From a checkpoint of a small transformer trained on Wikipedia: RMSNorm before each block, rotary positions.
Each number is 128 + 32 x the weight over the matrix's rms, rounded and kept within 0 to 255. Layers, rows and columns count from 0. Numbers have three digits each.

# layer 4 MLP down (transposed), 512x256, rms 0.0814, rows 344-362, columns 0-255
130160124125157093104123137118162124111175096116110124083145069145124099162098126122068129125075115150079099090139090102190118119158111175096089155176122156114162195116098158148077116141107160132129106159112130155163136130091081146221109132089128141158114099188168117149081073174103066117096121101159223088085161164091180127104126144085119166091126085163180143123149146127140121143135174157190123164081127146033137079100108121191109169173119058108099135112106138117114195120105108173103171068158134163112151194130133102140080185161148131114116152153110114136122126133136132107061157144122170140125146133069091202057201178158154153059154100198121161074112128136090113154117125097116097098099113125133105158197135156178073103153125128138138097181145145120162172153133069
126120090140138092156168108159107120173148204156096173134133128093131133098153081051104162126124148109158087175139167102122134094105158134119133122132158100132127112168121125170105135121073119105120138131062085161117130122101160177122131130151205157096141100134157105133135187114142075080172108108183111089081144162133106143103191120115127106147113139113122153163113121116155135087154088123194071148118147129062131132106066095165128165119154089101118152068103141153122159046049058164091135102098146086056114142159148104133159141131163158114138096180118125105176064135131148136089109152138136125125148135077150115114125170151157084105139108156137119127130228107128108030137148080196092108096098149116106151176079142103151175109113106117171115133113072152132118077111128
087136183124106129113173108134103117131108144117148178100157111100174117114143110111145079134123139111107109166128112187135137110112139124178132141110078143137143127138119119116144085126170132156104155073167137132108125181131136105114114118089120091152107146088124166117135159175120153115154174106134175111159097137116176151138123152248134159128150157155185134128093183149162125090124089140128112128148080104150119128167134134106109123147115153123119163140119119147155133085111106146136147100170140119089178134129117134137137142154148173118160121130123084159151114123159140144110152121104098147127082119134154083085087150134120094129107129175095176113114255087085125109144142113109173111151149133118111157098105112102101133119185142099116113154096097190098130165142131
112172111167142123144189128134164127151123136150131073109147104077119154173144152163143111099151178135098155127109140131131139127116160135097161117137150144089142187143122094161115094137161144173108170140062181114166128135089149179154125117134111133149145138107150142130102115139088134163147130129135168133147172135185130090119078146179146132123095128135139081105140158116131168164125195161093137094134091067159096125141100119131121082172107144166142149102115118120146083135122131127128103213138066149129098043118123133155129141135109152165166099147171102159137141171130126116159135137186157136100145123118124155110125117158085066137160106134129131101119216098146104181150122192162111125132128128139117080072130142169151110145099123107102153100154152098123164057134119
084179102140048113149109129120129116185138101150119139073121115157132086163131091123084150125185166149152151180145085075066121115135102102129115121089127088149063102139158094126136136125119136121122153096150109127142110106127127079122135148191123128178117164104182148113103147090122120144094141132095131117137144111115186131105127174161078113053182105141116160089059119157144124119106141108124160117144143200091113134116160102119149096119153138179192138148076077141125144135105113141151155142070138116101096112140107144126144128123086166140111172070072139107103116131118204115118077138131148154111108178109085116133146088169069111107129078104059077120139167122127087071112121152107145121174097131126126068102191125120126096115079127033071115092114143125122095131106131
109064157169180122102167127182102169109171092085099162091057165090097135173057120106160194179131191129092116114094110167073138111131202145073137152123157093187148118152136156161086080115072027135126164115127114131163100122107124134082125120063152167096123177139101125178094121125145095126166160143101141179079112090172164134148115117117119148150127098163126166135149097109075130158098121106104227140047191131134170102085091156147126168074118177119084108122143188086087152129147173142097119130102103090152121109117129102105099073079091135155130140127163175173113148173138076110133117152158128147071106148132084199134180113109156088088100153121113136106063076061168121162123184134171095124176093181146104092101125154150152177100211060177136087043141122089169119148151131
108119150130138060157112108127150133193114178139113119146111148141062096124157145080120131123092106114184075123154104118152105099123131103099096052148098121148105123126112129109193119187152150088164180048125182112123079135151133170065082149198156104109132147123149104126149140163139105097092106125136128138121191154146110137081119121070122116070122074118106162146092106186146091172113127184086154216141106137091227146102199121125113126102123142155169131115120067129097151168105099145128128106124146124084089113180158133118085088093098125170169172172166181138144059170127117172115142173095127133114183082193103114110209159112110148095145154135123180100060116155132175118150151158130133167126131129101127111116109139173109129137189067142120094117146127145121162152037144
153168138157073099155080131149146054093109133136130121130119150137151101106123084065117111155168107159100153122136128200135149074102137093124096151120127094097110073111168073140121113106114137141106140137087127104166145156139125149117067123103116141114174072115133124159169116147161172120144121174146157174111114089109135155102112103074177158116202121125095105085116142107125094161116170103132209142105091173073061155184181150101133116107105150120153105116179169188124144110159071143161176128154137134125098154133079187092096134127087084067113144135138206141132143106140115158107135088113145092137085159118110120153100128148139151143118064110096096123199255105175139112091122139145151075113070130107121129137101145199130068135149089103119135134105159182152127134139102
109132143103126097103119158132153103145101088168160123107121170107120120102124144061163104106127136068117123177143115079111083089127131114105153115129127077103115132140148122081127169135116125175143125112109111069126115100092096053108077061096110122111096079144127132114074114141105141159175124169199121077093122097138095131126091161006106100151189108057110105130181148167102067140113067154137044120088135062088119133180131136152105126162162130112188164125188144115132117118099141112124159130135157116113156137100128069086106136203138110141077140182107101136140087136116137147111126130122126102135120130162124148101120138098123107169139111154081136150132166122147179128177068114081104150144152154080149123219134140110082154148103125136085159147072193143109110133134198
188070118124139083109131112109100142165152145152179165116094173122122109139158158157102097131139176116119092102111113105104178121127145144106175139178134144156145086161141107106134142133200088104119136154150170133139117098140152124157083156102144158109153164145162159111074125104059113096167129131116111128094097133130126155168117071142078136120109110188063161143126112146143171168111156156114063143024089151119127112122104142122131156141085132134091149135135119135191110069074101106161177107151136082113108136140156096133078151166131067106055126119157135092150150173146094158099127205121112109120101143101129153091102097166115138154082156141131114105086194103168070126140103167107140159134156122101104157133117118094156121153128190141060088143152175146131121116102079
163143116139187132082194126072177102139083110114130127128118124062152126138054148161116116106149142120131147113168121110167114147152132125076086075145136168127133140095151175204144161136152124151111119167143167058110141136113096174159161109141092099143145179185113135140107099113119154156178132078097148177149145092099147123109134151087144109155099112101129147082172137091162160118141134090162136154157120009104159133136099143101148155137173122113145070146168083126127157197149101116125112140153102131108165141100143114117145196126135100202144119166202073186109152118103166103147143185104049094138162098130122134123110125139149136181133180114085128100116051152136149150136170172109095133118170141086158163099135089109078138157080120075105136075097127094172109090109119
161079087102141130157143140152103160093110125139138149076097204067137093158136148098178145118146113132110100145153121123099096093133116072100168165087109194127166122135102149109151162134077139140145107057148128092141116095139112143140100123165119143195075148139109126176113076134143115143122096191122137145148098122158132101159140122036127135211082178136102128095108152077104121099068112094115146112191072125172134120050133164070124137080088144124142036118100105195179094130133149134103166112093116058179145137140136150140143103112138145111143081129154140157093086110186154167115137092133073140153170136125132097160112097148148175102130143092162185161121069139098143132142094183120118123128154161129161117113100117153180134121140068129086166141135090128127140114090172
124168154130115144156166139144093181172112108156158136108106053131169081189121151129098144116112160150106139120134152113137105119110084181112123170093150144117098137125127088166116139122132157124124148153135104165147121112177180131082159177137131155155095118129180118157066126139126135114130158203137114186141182140145127205132112123253126095148154103124130164164110118167177117131089115140091140128157065102126131129100100186166193123132170104137095118095097137139138088113144107163097127138117181169135134137159084108185132192138083117137091114140118144089085142109125168127160140107147113124118102138080107121128107133123153074108137132099094149107142107122125161078103100144117163124115155155115160165079120157163126070164179108106193092162130148085165157149142117
122157173154109135145166095095137089110129110137133073137135121123049097165158085100137162080106139166147173126162103115126139177109106081133132121137124118134118158117138104092135110207103085123096106078117137060167146172171158137146105183143078182148141123095131103128140115112106092098130111147161066146120065155105136138165058152239142121080091145100092144128121190118130200156133087093129112116108082111121147206117131117103096123171146117122154136144132121132123107153159109105079134173121121155106131152177123114140084157063136101111110118088168152145129102120188114116086036148092090121122169110180090148160145122125137115140168155173104197114125241157099125090171176159093140187102137090123143129158133118090110141118142160124107134108129125092135109130174092
149166066140089154144136115117112102163146089064147172147094119129144127157130151067119185151147110136131130124169142080112085093104059161158137117091114106115124071169178155142119127089140108140124110146159175106104131076147118178174157155096116137133117111149142112181064092168127161121131124140117092113129152105104145123072122146106132144086112128121129151096068125139093089167100066174113104127197124112154101161124169011159157153158129102155159040142080142099153162150189099116162174109149147150173091176104105100071138152116158131114135093161132115029116105111086085104173135150186143148159151105069151069121126112166075147129124097089132079061117213128139159086107142135109151119120080060069126127147121135122175087121079118119075115186101119081180147161106134
112112087117127154152147155108108073167131124147167166164153172117172173119163133105107176138083092144129155065097097177182152097158184100162123081162132133121107146151121133096111120143141090145083140098105084088140124156115107103094107129117084064115099133168123126100106186085162106110123142028116147166138107166182096127119114129056161155110097074099137126119159188135118098145158116218122135154128132028141095112152126125108104115089104169149119120086150093134094129165134141121135141119170119110134146102160163121163132073145206097164122121139100129104172123145138111091094169100156106139168104160141135080113094158160098174115156144161183123107164026095132125140120154073162114091156142160130083142083125130125128164136150143136138146139082131130156155107095161
116136153136144142117124094141120164107146176179159135114089171125125162086162106125158113082155096143114156151098128149104071136141182133223090133139107141110136116115117133144070039105171187114208109101070067136086146173153173107115118163150138119180072154145116128106117150125107090146156150065167136136077116169130110114109162092108215132098110136159143170146132053179138127166072131142166086115159147145116158103136124105171161155052181120155109192161118138144113139121154123138108106134143089129103127145131174175176166084187157172179124112091150171106174155079135135156086080153116156166089125103142121181118101112051067106078132189214109119109100000114126098111175109167120166087156148134164119116120183124110079167157098119166169155038154138118144190175153113
146156111138170118084100132074168157084102090150168127110107167175142110121106154092097120162102107138167125099131171051133147104107096112068136118107137161100113140150080083170150090083137144193145137159143131119150101171158171115144167153157107104170128139101137149103143106156169116158160184123176152162196127146175138126125183145059106092124124108112112085115149068128195160150064086149151145131168131118108114107209147114128111134075124155181176110122135128139118146116167151144094169178116179148113103116127148098104157107088102143153169165087170115135117107162186137108129108170140148144136096182184114133174139119131128068134162138129104152024083253176105078089108098099094106151113130153117114150132119104136081133118089165107181111116131081121215137088060183
133144117104140142115132135145112111084150052145126098118141097081114091170104115156103141167123100155154096092129072128143107127135090125146126086100127142147122182137102167151146148134109117105094081186100073129119142144127154117161125137128119110133136151141106111051090109133144097155104107153114100119120109153152183187130144187255119129126173049098145113113102112095175153121112123093135159116119093097150083112053143126140108108130111118110125037128118138087094073205148171161122172130129155137094111165108122134152093157165153151092102174173122165163173135125156123135157073145076174129119154131104119112147132095122139105126125139107091109098110255144128144143119139137163163105143148179126128096098151110132170086149160090096102148121122158128113107117121148
# layer 4 MLP gate, 512x256, rms 0.0955, rows 345-362, columns 0-255
071127166142149104099093179103143113093137110142091125139154138113073139135126154132130077135097100162103159119139086144080149117191059153120121141109120109127104109114086114078143148106159121130140100128189176117171142146133121141137090121120125128166110066115121094115091120144182182129071144116095122168189125115143109105157103108139082110071184126139123065127091184139112104167102131127087139112075152119154151112161172184135133083087145187075140087170125139158076150112118183046155096133169066130123129123101164132131117097104083146077128139104171180118091147165146143100133163102170172174127091125145111114133143109133102162122159155109111113114095107124132149169106162136133143134151148138143169114089141153182111113102113124101100185141127142137136158200124144
162118119160110129136080125111194106120168086117130053156104122142086097130104140113083206090129110133169167058120130117116100146151129105099123151163189136104108125139175117137062176159094117116114094151062144094156124043115156143128105107128108200111176114107127058152168061082115095167087092200115083134050153121170086133120102107124120085127098086117020154105149107104102110158160149153158147112132207211065164132104093139133129150095118077169088122144151173137117129178135155103082101162104111098140048132122144086102144096128167080105049123102131163086081137118090101145173141112172122076085159178110116179184132084156159141147123127097135083132143087206171140140127122113170040122123098117093148088154159155147196136161133099143180126059169141094149090095165121
110134108142127142128171116145145142157148110177118100136160135098144116152132143131158104093158131111111125149103150144119093156102133123061150084119153134116187165146141109155132113126173126182120138118091176112157169116159135173163138100163129094141138151145187139118088110131073137148140092164107144149137170145143163084176084149126127107107109120099113065106120129098137152150125179174101141109096085114156130106142113126138083134171143141149109103111172142165106104118110146082087107211157108150108083059091103138112140164145136139127190119129119087171155115163151124129163147066162148151056160127124131101150123113180122123125186105115110123074108126090124101124115122159144104149161088154174176078097146107095140123120082137083122191114096191122119179079120161
198145144148188159130137154111125127160102124166096145109162135068097124164122125136157163134076125141124143087146165173186158159126111162108123078099092182121155128088117112073104172088109097140145149143146153160110128145145108089091123129108153137144098130110139116120111171153106114138174075138074111166145122143152081102087150103123126125147108078174147141139109116106099135132171092128125132079087156132141132062164121118084050124211111126122156067134077162167094150159109201109065108118151074113113136158126149118145103161097122150167088133113185098181102077110112079114105169092178126099119152114158120135125108087120161143138090149118185138115123140091151116113110080113096139106118128121088169126172105095094101168192127195192083151102154090108175166156139150
113121177102119119137117135084180126135164163100099126175139129102085117131125110095134232114188162085144150099120153076143168148129081109128087184111044131054102127182142141126180086099178192129063079077107119141081166165175121144133085108197114141150179062179140090063120180060182103180119165079093147125098178122132083128139172127090183149113074110123070059089183127158180104199125085174143156088145132149169124115198190175163151105079112100111134103142104149085137154108083152118102129160091111137095082088099086086126122078121101135101127144168152156150134152104102135151125210177084140157050127169171096144154091040168171092105190091151093072111080109154148169147089118163067164152115138103176145134110117155109133080156100115063099153135169114148182183169140138
095161089132136085160109090115123153109176157162110102126134113150127106154158105079158153131179093101135042167123175146165072154129117142159130126111133135115144095182111067154143150144130171101141115136089094136128138177130157103140116068213182145151139106160088064113135151104201163206157214135137083167033098111148160089136093132090113146163116090092122125104115118100157092201122050187143134150177123168147151166135139101166114123156058117105154104134155139127142141097123140133156140180082075127101149159142105133140146131097101136173102134164186133121134138141148179190089133102144157190120162113127089127145098082101122072118121130086134125083092115113164134098065127127106166114126102083150159135139123147125160106101115126079131127116127034125169169100122118
158107128110126135104147188101134191224198111133134116086130099135147116169119111158171192084120182133136117147134098109175103164161109140063126134172089168148173116146121180101164146152140098114150105192143108160085135099157133107143148133127135108139092146122123091077083146113103124074107136115140070077151165156125130118108149188239102127114093153137089129112126104173132135053132127142167079124144124117194182094080107118151111164170162134124141117072077142138122133145147160082120128099095115136152164090076155024171138125087158181174157096154097035159123144128116157102161131142139130165120171085105163076102137109134162133137110189125161123145046089156108127124117117129085088188128201136106140115124165113079141190093124143148162170110145080069112140169141169
129117137127171166105086153149180131106127047148116110138119105123115072157078071113130153084138057121105178138185108151160147162137083163087126157131157224172098060115105083147105131194098063114096103121120190117109159117169163135189123117186087149082098149124142148162146083176133129121064066137116092128166141067084102156075140139144147090140131152168108097159131118129121162060125131091148095118173142114115159134132156113099074188145081103143121079118128159183143160166183129120047103111146098133156183077133096145127155126104105101171191115124182108143148147036113135134161195087126125120078139108086143061116123185153158130116146123107157128151158128150125099126116116163136118158125113115165154113158165150112146115096101103119179155104101093133177102147127157
195089129138180106116157136125106133156131130157167139166118100112122094146160162138148087120149158114104097091151165158125143145151145179099150120145125188173157093188107143093143162143178119106083153125132173172138123122123144141201102115102169124145126123142135152142116113113045136112178144121119185147099116114136138171161113117143107101126111115158075120141125102113139175143128129199116106122052119129123139130126172156125128140160100146124117152131133119167132093072104131126180192168148129105129182138163078104158087163106152081107095108125130127104133152151149118154132140208123154099127115163063122159083078131153138143168100147115108103113116085111122085127155101151101145130172138155113086169165116130105138113180126169153089086138160143155168109161079083
120096149140108099083106146123148070151101160150075099151084185131109136166099178139125087160188102161124130152101111133074135120145139108120127155196106107142137138126063156179122126122174110118164137126141117143178181093067085136113179098142142108145105105107104101086125091185114110110108073114109075105120123141104126134107163127115153084151163104107100157057139150103146109164149134082112152097117144166139084106159121115022115124107125162131101077143150185142110127126133171112124142164111076111132144175121063109152099141158072151106127122148123144106085148132053139180105122137130064140173123063147183127161172067103150105105102163152094130137112118102175119146128130121054085136156096117157130155106179140112109149183059123120104171131083091173155120109122095
108152120156147124124106103123136106132145148119134097156131103188137121089101118113079099144144168127175137143127104058170130083120158166141121107180141094142086106111148108166130071158166106110096158168107071143121179132101117142100126110115130100070155110098121088052171133127120125138107187080149112145121147101126086142132113142124105128068148104088126130123150059157201118136146146139143148127089152123091131116211134145123127141148168191175100180126160126082039135133141165113144137147177122192053144144141113100082126170168124101132107111134102132100156168164100126108148113159104148137111136163124095139111167138095122121143138084130099069135128125138190132096107146074112093162134076112142145152124165109073120097140115196102189094107114203160144151162126120
109073134169107111103109126107167074087137087056114063132111181103107160098150117111149107111170122112138129119106090132095153133142152083166137083179116117145117120133109125098100085153112102131121067125094117089121102151127094110140116091064140126091138123076117114109168102110131093176171063093113118093070103105135135122177100115104154127115139169099113119071160113117075140162129153140184112074106133103130138132173135058110091088096110119111182127129146091112131195148090145098136140165110098083124126077096137136102123089126182113090146139155143135188189114129124081169070135161090143138132137176169141136143096117134107146123132154122132115126175167162167057166126119121133086117152072124125116077149113069095095134125089148136070165083134117168119063122088141
167092168131138105141068125143155111158124145150116167136123097118184112085076139124136112191131141150080125160135153120147163119125127182086173135147102157118158054190180143153154168022117142173116117152149155160094132116111107166158170063122177102113146129152085141104101118151112195160119164110124150119119156080184064135095192113140108119176176103163149119112127075103149074105101154138122164102141187131144135085158131168118103103070082094162133090112134170105130112125114133146149151083114106117116122088059197135106161120195107113122129108213059109120050196092115102166144220152160159106119109159087130117088139125173136154099107066066169060132130114125152134142041075107166113112202102172102103126120093149172160131143147131124182102102106183120138130124139159
116130177185178111150078107076143105166143147170088105197129184149118112129107090136153104073103153046146121121118142113156170091165143130096115114088135089134161111168075101119154101137074176119124166112105129164139078129107165093201118091168161163048172123138101126092180101147138159106137145148130104173175093129123112141161115151108129163133153115147093102112121130060163086170063109122126113134138066176156143130158167181175109119128163154147157154139123141097117131086112138114089138129083093142080156070140075098109143058103148103138148140142136098186143073104135117165097141109056161118137187116173127086159138109111172085140134077149161114122092114189109148113082139145094085098160106146143191131087067115154122151172110123124129117099183142119144177167105161
140127117152142144119124126100132165138131151112164128116145195143103106158104124163167115113091139180197170168134160093118137125132127112098175136142120150119162124148090186168127130100123154107141160135145143176129079121133151127145182154121128119143141127061138093181138084117104114098132087170150129085147155172144129139144100171143079120155032115165098125132140141156142124073137145070118142105138133181111120114121109115108087207153160147094148137165113190136147147078133160099078115139081147134078126113117134153153124190146056133135145119067150108158131111134116114126182133136073135171104139133097132145119130080076138109116065113119086208116099064135083121154104163176126115100093162153094178159139147164159112118088146124150126132109122149151092106118181131
119077098154134148117135132156133061142146099081103130169195114159091081145132118121096180032147142103137109083195122145197117174072054107070147167095117177109099147142136170109146162171107101111076120100143138149041099132142168110150137087102104125090111085092114073192177140102136115137133104105068149127144130170132151183135121105043127110157123095174067120106158205114115196160149124096075128108082122117113116143109091142084084115144135095176225085073102158130170088143139128103149103095045122141110159099116098131062112148033082129078102184114154144168140096104140131093140130118155105102102158144200210104083189157142167122142086093100132186116122144201116184121079162125140133156013062123111202121128159090026116162157107148149064119126111145084120144059126180
140113175130107119154158092152073133155092161068131146115129160073112133126174171157121130105107149165122181097115128150099167150082155148159160069156107128146101180085152193099099127131109118141124094080116111105161157128148183150110065143087114111119133139151069149133142183094070086114130105115094126152077164107122129162169089131123154099151126191116121166093079144149107150135184151091089150082115121132146106189083130164163133147179173158049094147152100071095127054142106148123137119103094101087138142088130149118190098175130177095167111084144157135091110132172118096131113118106098111096121150103027108128115101138167111159057107123102122171199149098068127148162142150144129138112140121128156142123157174181136161132130176116147071159110117151118076102154141078
138122145165092121117113063123186139167119145083135132091118122135141156118135178086097103092144151089110190153109228154138179109129094126097117234193147086112121067134125076115091075086141127129122159112180163141144171121154160133130131125112135099125143133138133147167166109139099164133099132109148130087149148114103081085123100057129147124135089244162130121167138159130111123119148120189115128160145222152086156155173115132131147110113099146170145128149152091162117180060085054175116090130129118126136162106142161134116171098139096085139096080114147096125060101138160099140103202089155069084147098127190142146134086161125152128142099136223152133114167107145122137109092102145091125119122113059133089145164132137060088165097121127113180083115163162127188122109175102
# layer 4 MLP up, 512x256, rms 0.0926, rows 345-362, columns 0-255
138123155157161107123091115139063117180145147119125100100137092183118150096103074073086130083192108148158178114111150187099151142170134139103120102161127124092130130127095158138106095080153151183158155158165123102163145136091164089182123148166217141134102092125130153158130133121114094160122082134150131132085131183170072154150169064140139111113089116159157152117090093130129121056133105128191077159093128140086050113094082123130101125130153155097138181077119184098168123072090160143117128108090078131081139123114122065135116135142135173145118189155197148116109114121120084155135161158179138149153070109116144187125096174145156118134111085103116152128139155148161096100096126085162157081111149089182131154200082180168133126136104156115105051165112133142140133097127074
175128113099157140127113136128168134124145106113153068137179108129110103091114168148106161131135101140123157059096142108115128152119149128143142146143147123137089139133154146133102120172107097132118163183106136119126135080072111122141129077145125213152104133169186086177117087107088104122096170134125061138112147113187116140175154116151162132145094045111083134155112071165111158109158185205211130141103150167116103088100149124156141195118096072182139138148183173117121127157151145044161101115164164100140080131113160158107134095125173064110082133142125138109078179116094090117160124136176126063142133170168076166139121108176173123147155114046160088119134082226156110166166113090125089152179120077129148047159133138113143190134175109162172156099186179136228106110111152
101125142131177094122145148114093166147081159157142137120140153113097117190168157151150140121089133148119136160089122158088121141134160107148177132154101170092150116160124151185135127153136179105160184098111139088154108122103126151083101131151135103134107139090082154127158161125142127121142191110147141105155085133140152117137112110120104137119139081104149099112177183104092126166124070150066122117122094130142135070131140176143179159087152139145084126127117134175038095165096197121119092136139108136143161175075108164179144118096097107114150132146140126135165123192114146102155141156125126186120147113089120119140116112089072118132142134136118118107086098101115125155151134077135146111121146129118104119121116124171111105150074154154097151127110136129125186097162149
098160111137183142129089101120154165144197136117130106085142094144099095137100118136084163141182143123153091066115141123132151144176104115111154127093161098123092163187140126084171109188166111100093134173140098107146149122163108171098125110129175079120092141106119118075102144095150084117107144179127119152138145132170110176104135116139103120113132152079160134147124069120107093180131100123169090188124123105146140124169184140153149118180110128177084098167082131133122150117100130110119129143187091096065092128135138089081149178121169100160165153144149163157096130148142176157137180141128146126181115150156158100143123129143126057120126104106161106082081100168136145124089062100140151104114092141077113103104091125152132099097102158181086134146143111097173105115070178
119098129145188150147108104205068157139117136103097106138112129111098171175120113134127196117119135106093159111141114126113150136139117115099137130112188107161220126147135141187125111141074145127158154101139119142113072099081132151080115139053168161130098128150101100170109144177203086185090093159086148131125114119195120144176122141121117169138088123173094120126098094131142187182145114126148125100110149110099149057085140151226122161120073146159035141148171126128098153156075125112158100080112103099169039138142148151058138043091129192122095141120128147240153088139149107097131083119137107127136111196135170203091129119144124069118050061107126128058043171122173073100114138098197144113118171101148044061080170178167119084074188126132161137138131137081151123068048149
122145128143135097112155093166165110151093149157079090183116122191138118060144073084118154174107118110158137121177046120098157096170116137085131080155132137174057092126115094108122071206111132094105134125135147164158130098154158158103149164128182162086138118143138091110155088203103075148120107149134112116146132129112071155045148107123174097050111109108091080198115134200094130140110125154140187176109122126115174128114128140120120127158105065111135098142081081171143146162098131139086096116177138124155114138141174125134118124100135051104163165112083131132106066164086153106141124129124153104110139068138196125110188122128099164156169184131133123145129134144127148131182097168128143147073137190095171132187153088161148130151170122132139072151124126084156081195100137
098138061135134173109200095123132157118146105157119115163145116133102142158174159158134096125069133115154139072129160076145127226129090176152109144127144152157111187155071141087162169193138160148145126119110144175123059088091067096196207109090177104164185184133163146082065140151125092148118126161076093094128148194123139088172144115126143068186049137136168124214192094097135149111093119143182102098099102087140193163139087091123115162234113071120097093166057109062097113135072076132128081137130106119105159141075125125137111182137117095111111110094112048172092107107171102147166111204168087175143143094139143123120149133126106122138122127165132113138089137133062125128145064131135120111145183130085146143156109089105107182116128178184116161174152081127129133134116143
135134070099112154134155109118088185107068140158106129089177130133145046093175152092129095114183118083200076150160077079135143178136153135147105112121125163136088195099120148102134120114113060146030093127096136120096099099126047117140115085132125134115137023097156076128134100083085085120146172115110129148113163124145132129097117097128129113156115130140104165100146102130175090098164100200160157131133152132098126128143124128127117140096107094153128137121161092148118142060082176117137183156126133087106114086141171082096177138151168154098104110111127121187129098137127156130136077102190152113105090127125047148127157108171106106100086137096094134144108109142112157041140123144105160085147176177139123081107128133112074125079116142103143146105122149096126119143086137
152156154091092085138153140066118128142137126162114135203093153114112149139142095082111134111140084143110069124116136118146105164144123168104138108084092153127155121140116122175202117130164155138131107076119119152155118152156178137145115154166159137141072114169122153087165151114058161170154106178101168211130115156180084118117142148136137127158199154136099120128105120101105148189143088155135088070128112127106111126153147146148092151108136118101143135120104071146112080094126137146129136208108133161159143114149126119123150169074136142093081099147148153099129131119140153138115087144084172092139118132117156156113091076101127171116144178154122075126128128138103138119129107108125175151121113176122124099168166130120113096149069095157142128125168107123183123176101104
119116123159123164138153145122212091082099133140132091121170140122145199120105178073169119165129139128115141114142134187169116125155172126108090105154124108171139111086156102124151174150183097116119162144128144120135098100112138183099146108112067131117147154214141133109106071105167209160187141125147137144067122104079167116116097171151099123070058157104106155110164132138095127053156135130142149188132182131085160095136143103093093120173146143071115075109170093087132115156168191079104143097088140104094155121092118103151079087127111172157147127156121141090102182173163118114096133119090111105138215131137089064134124119125142161189175127162132118136093092054143191137095135129102083125181154116156130127164102089129150125156149128077121154126156129086102107068145161
151169151118102154051177172128092136149118122153128093141168169136157074103127153131142118148113153162124153144097123163195145134074172194106103125143139100166135195169128119097126101100146137133151110161093114168111076150111161125162150089075089147094152161122198145150104107147120118114154143160108165115106145149147118120122122095179176152109069122200156165147156121130090096163162143155135077183149136081101151147146202092157121174080109122075157175133225137158176171137116106107109114128131115074149109085154218129171115135115176120130135130127132082042127107117119094077118138100165158087143092107141176130111102183120141103123071145129117123110135140090113081126148194109133101125130131154171092133174142139147071118100112101130149127117144091142120093118177112
148119159121101105094152099112153091163097098090147125116101132086125175120126147138143118068143126122092169159110136139101140102134147142168159149160129092122111121135131140142093127100114134132116141135111100141112087130137101114121147128083118115117106089112148169180172101129092120150136136093160111085097180117147057107150143112159185112135157149113138138168147105194157093164120140161162159174178087140110135131164127105155137136090105189111092154125136128100162165100090137169143070126143172090163131108157117142168092151181129082098111170158100146152116139084150068152126133131167166090102105176129134128134144133115101130118130128105119162137206200147123050121093145117136083105146155085082127122141089060144134107117183098165115136119124129122153120173115108
121137094038140127106132119223133162150078132089127156147103093071152151119074190189029135131094121089142068103065098095141100080108129117076182150174110144142084153089189124135090085136157125109125173193181107169083135078105102122121158132083098110147123092109153138104112130114156162141120175158133177095091157096107139199147173095122116126136148115106158132166117112140163093073134205159152174170120145155156086124074109091129188120135137106160133158116143134152119129168100103157166137099113150105137067131103101133127169108129130156174135189165169106141144188126074183108188184142159110202154100129123159097111126130110100118128151142115127084153196132118082124173128091075146102118093182179132100156086087089177170130103130162127134091134173132138116183152114171
143156116127129210176118101106095099179143105142157163163056125144121156143118158087121150095134123120138123110137141088106121097105044177161117121088093131121134077152113118127113134109102119118108126132145158117084137067095162131158122151085165153122092124130154083157080104121096170169128147115118099106108130147087106222116143158120131146107153138146113103097098105129094056159136066189189118145143121126138104113135146066147122112126173132157127067069107164073137164148154143144179187124135129138129070160165093067117166170144162119176134122157139098041104103102124078148159144102081142093119109105082143113153044110146162151141140116134097101068133159151127162051103183078083155137137128115027162144077080136117102097106098120070072110134155081085134141126184101
235088127109154097089077110105066076169060072160110099140134122116174129127110068114114104151153140075117081087125076144172130092131150150155116069150144146175098117151123167134112077111121058114176114166102123116117150139125102155152129091120133189118129124154111167144097079148138103117186102123124161126118106137120144183137139202138187120120149076116118111106134135119153097105133165125149161168153112120093145106108118111090100114097103183172099181063153130141124097173156127118118112124094138118150119115127165214087103111087186156161109155175110128071129150134084148158083169106124116129139093140099096112079129154130129100157137151121130105149182148142156087135115122107142080088178089131128058164118124097142125123169121128132132112098128131117177116196092147
150135096149194108104192123120043197069136123127121100108103117098166152084158152130194052174099140165122094154091156148089121137099219163222147093170154088143110153069089068114122085099149110196121095125094162068160165144088059116098077119159090156124063151120132149098128162140112084072133155109153141112114139168065107117105147115102095144105110131118189190143118021135182005064176176208192133163203134131096147156092156111163138195145103112096127157103136092144094149105126142093108124128190117061063073120184155147180091151182133154094177143186077096065164205134071122165146130182142132106140084106140045124193098129127155146124150199171159134189151113097123059084161138133115078087175161073142116115143104186177105162122199128084145180105163114199125092156167067
167126120101155170095124075134142084092135123089148139121088136138219128149131187097188171122111155131111160129183191107086113098139151175130165124161121104154006148110137071142135168101164077167075141163196109099162181088142176094120115147123098089161118138124159130149195060168100112124101107069111126184101138118148165138175061118151159110173168156122144151086121159077132118133177140208143144150159098089097111113151104094105116081129114222127164154160067090146104092159126142089147154133121200139105129064112163211144076150129135093124131094141126101097146137130118134104103155104118092142144117114073101098164165085152121121183108155150129104168155157131105143125167162109088048096164101090136091135152188170093109114133138120126133112113123156157124122128113098
151185148145094117119170047116132119146146145113144202090127107158154132146109151168175119081161160087120190178108119118170156127048143136101169103167140124105127135113188066069125144146192094154081172119152143142110157110166091161150112122124053132124169158142157091175119102145113163062111177093149151102080204081102156136140111086134132153139117163174103146082163074176131048104130151139143144124140169145155149179179135091067141185136152146140145142126139111115160126113106135114128075059143170113097117106126100063111114136078101112149114144091116111090069118132137148083084195113142096092116139153153122087150092150153175143178184154152145136170157102126094106111143142099084094184086115059138142172142095086102125225135121114152116149124146133146107143138169136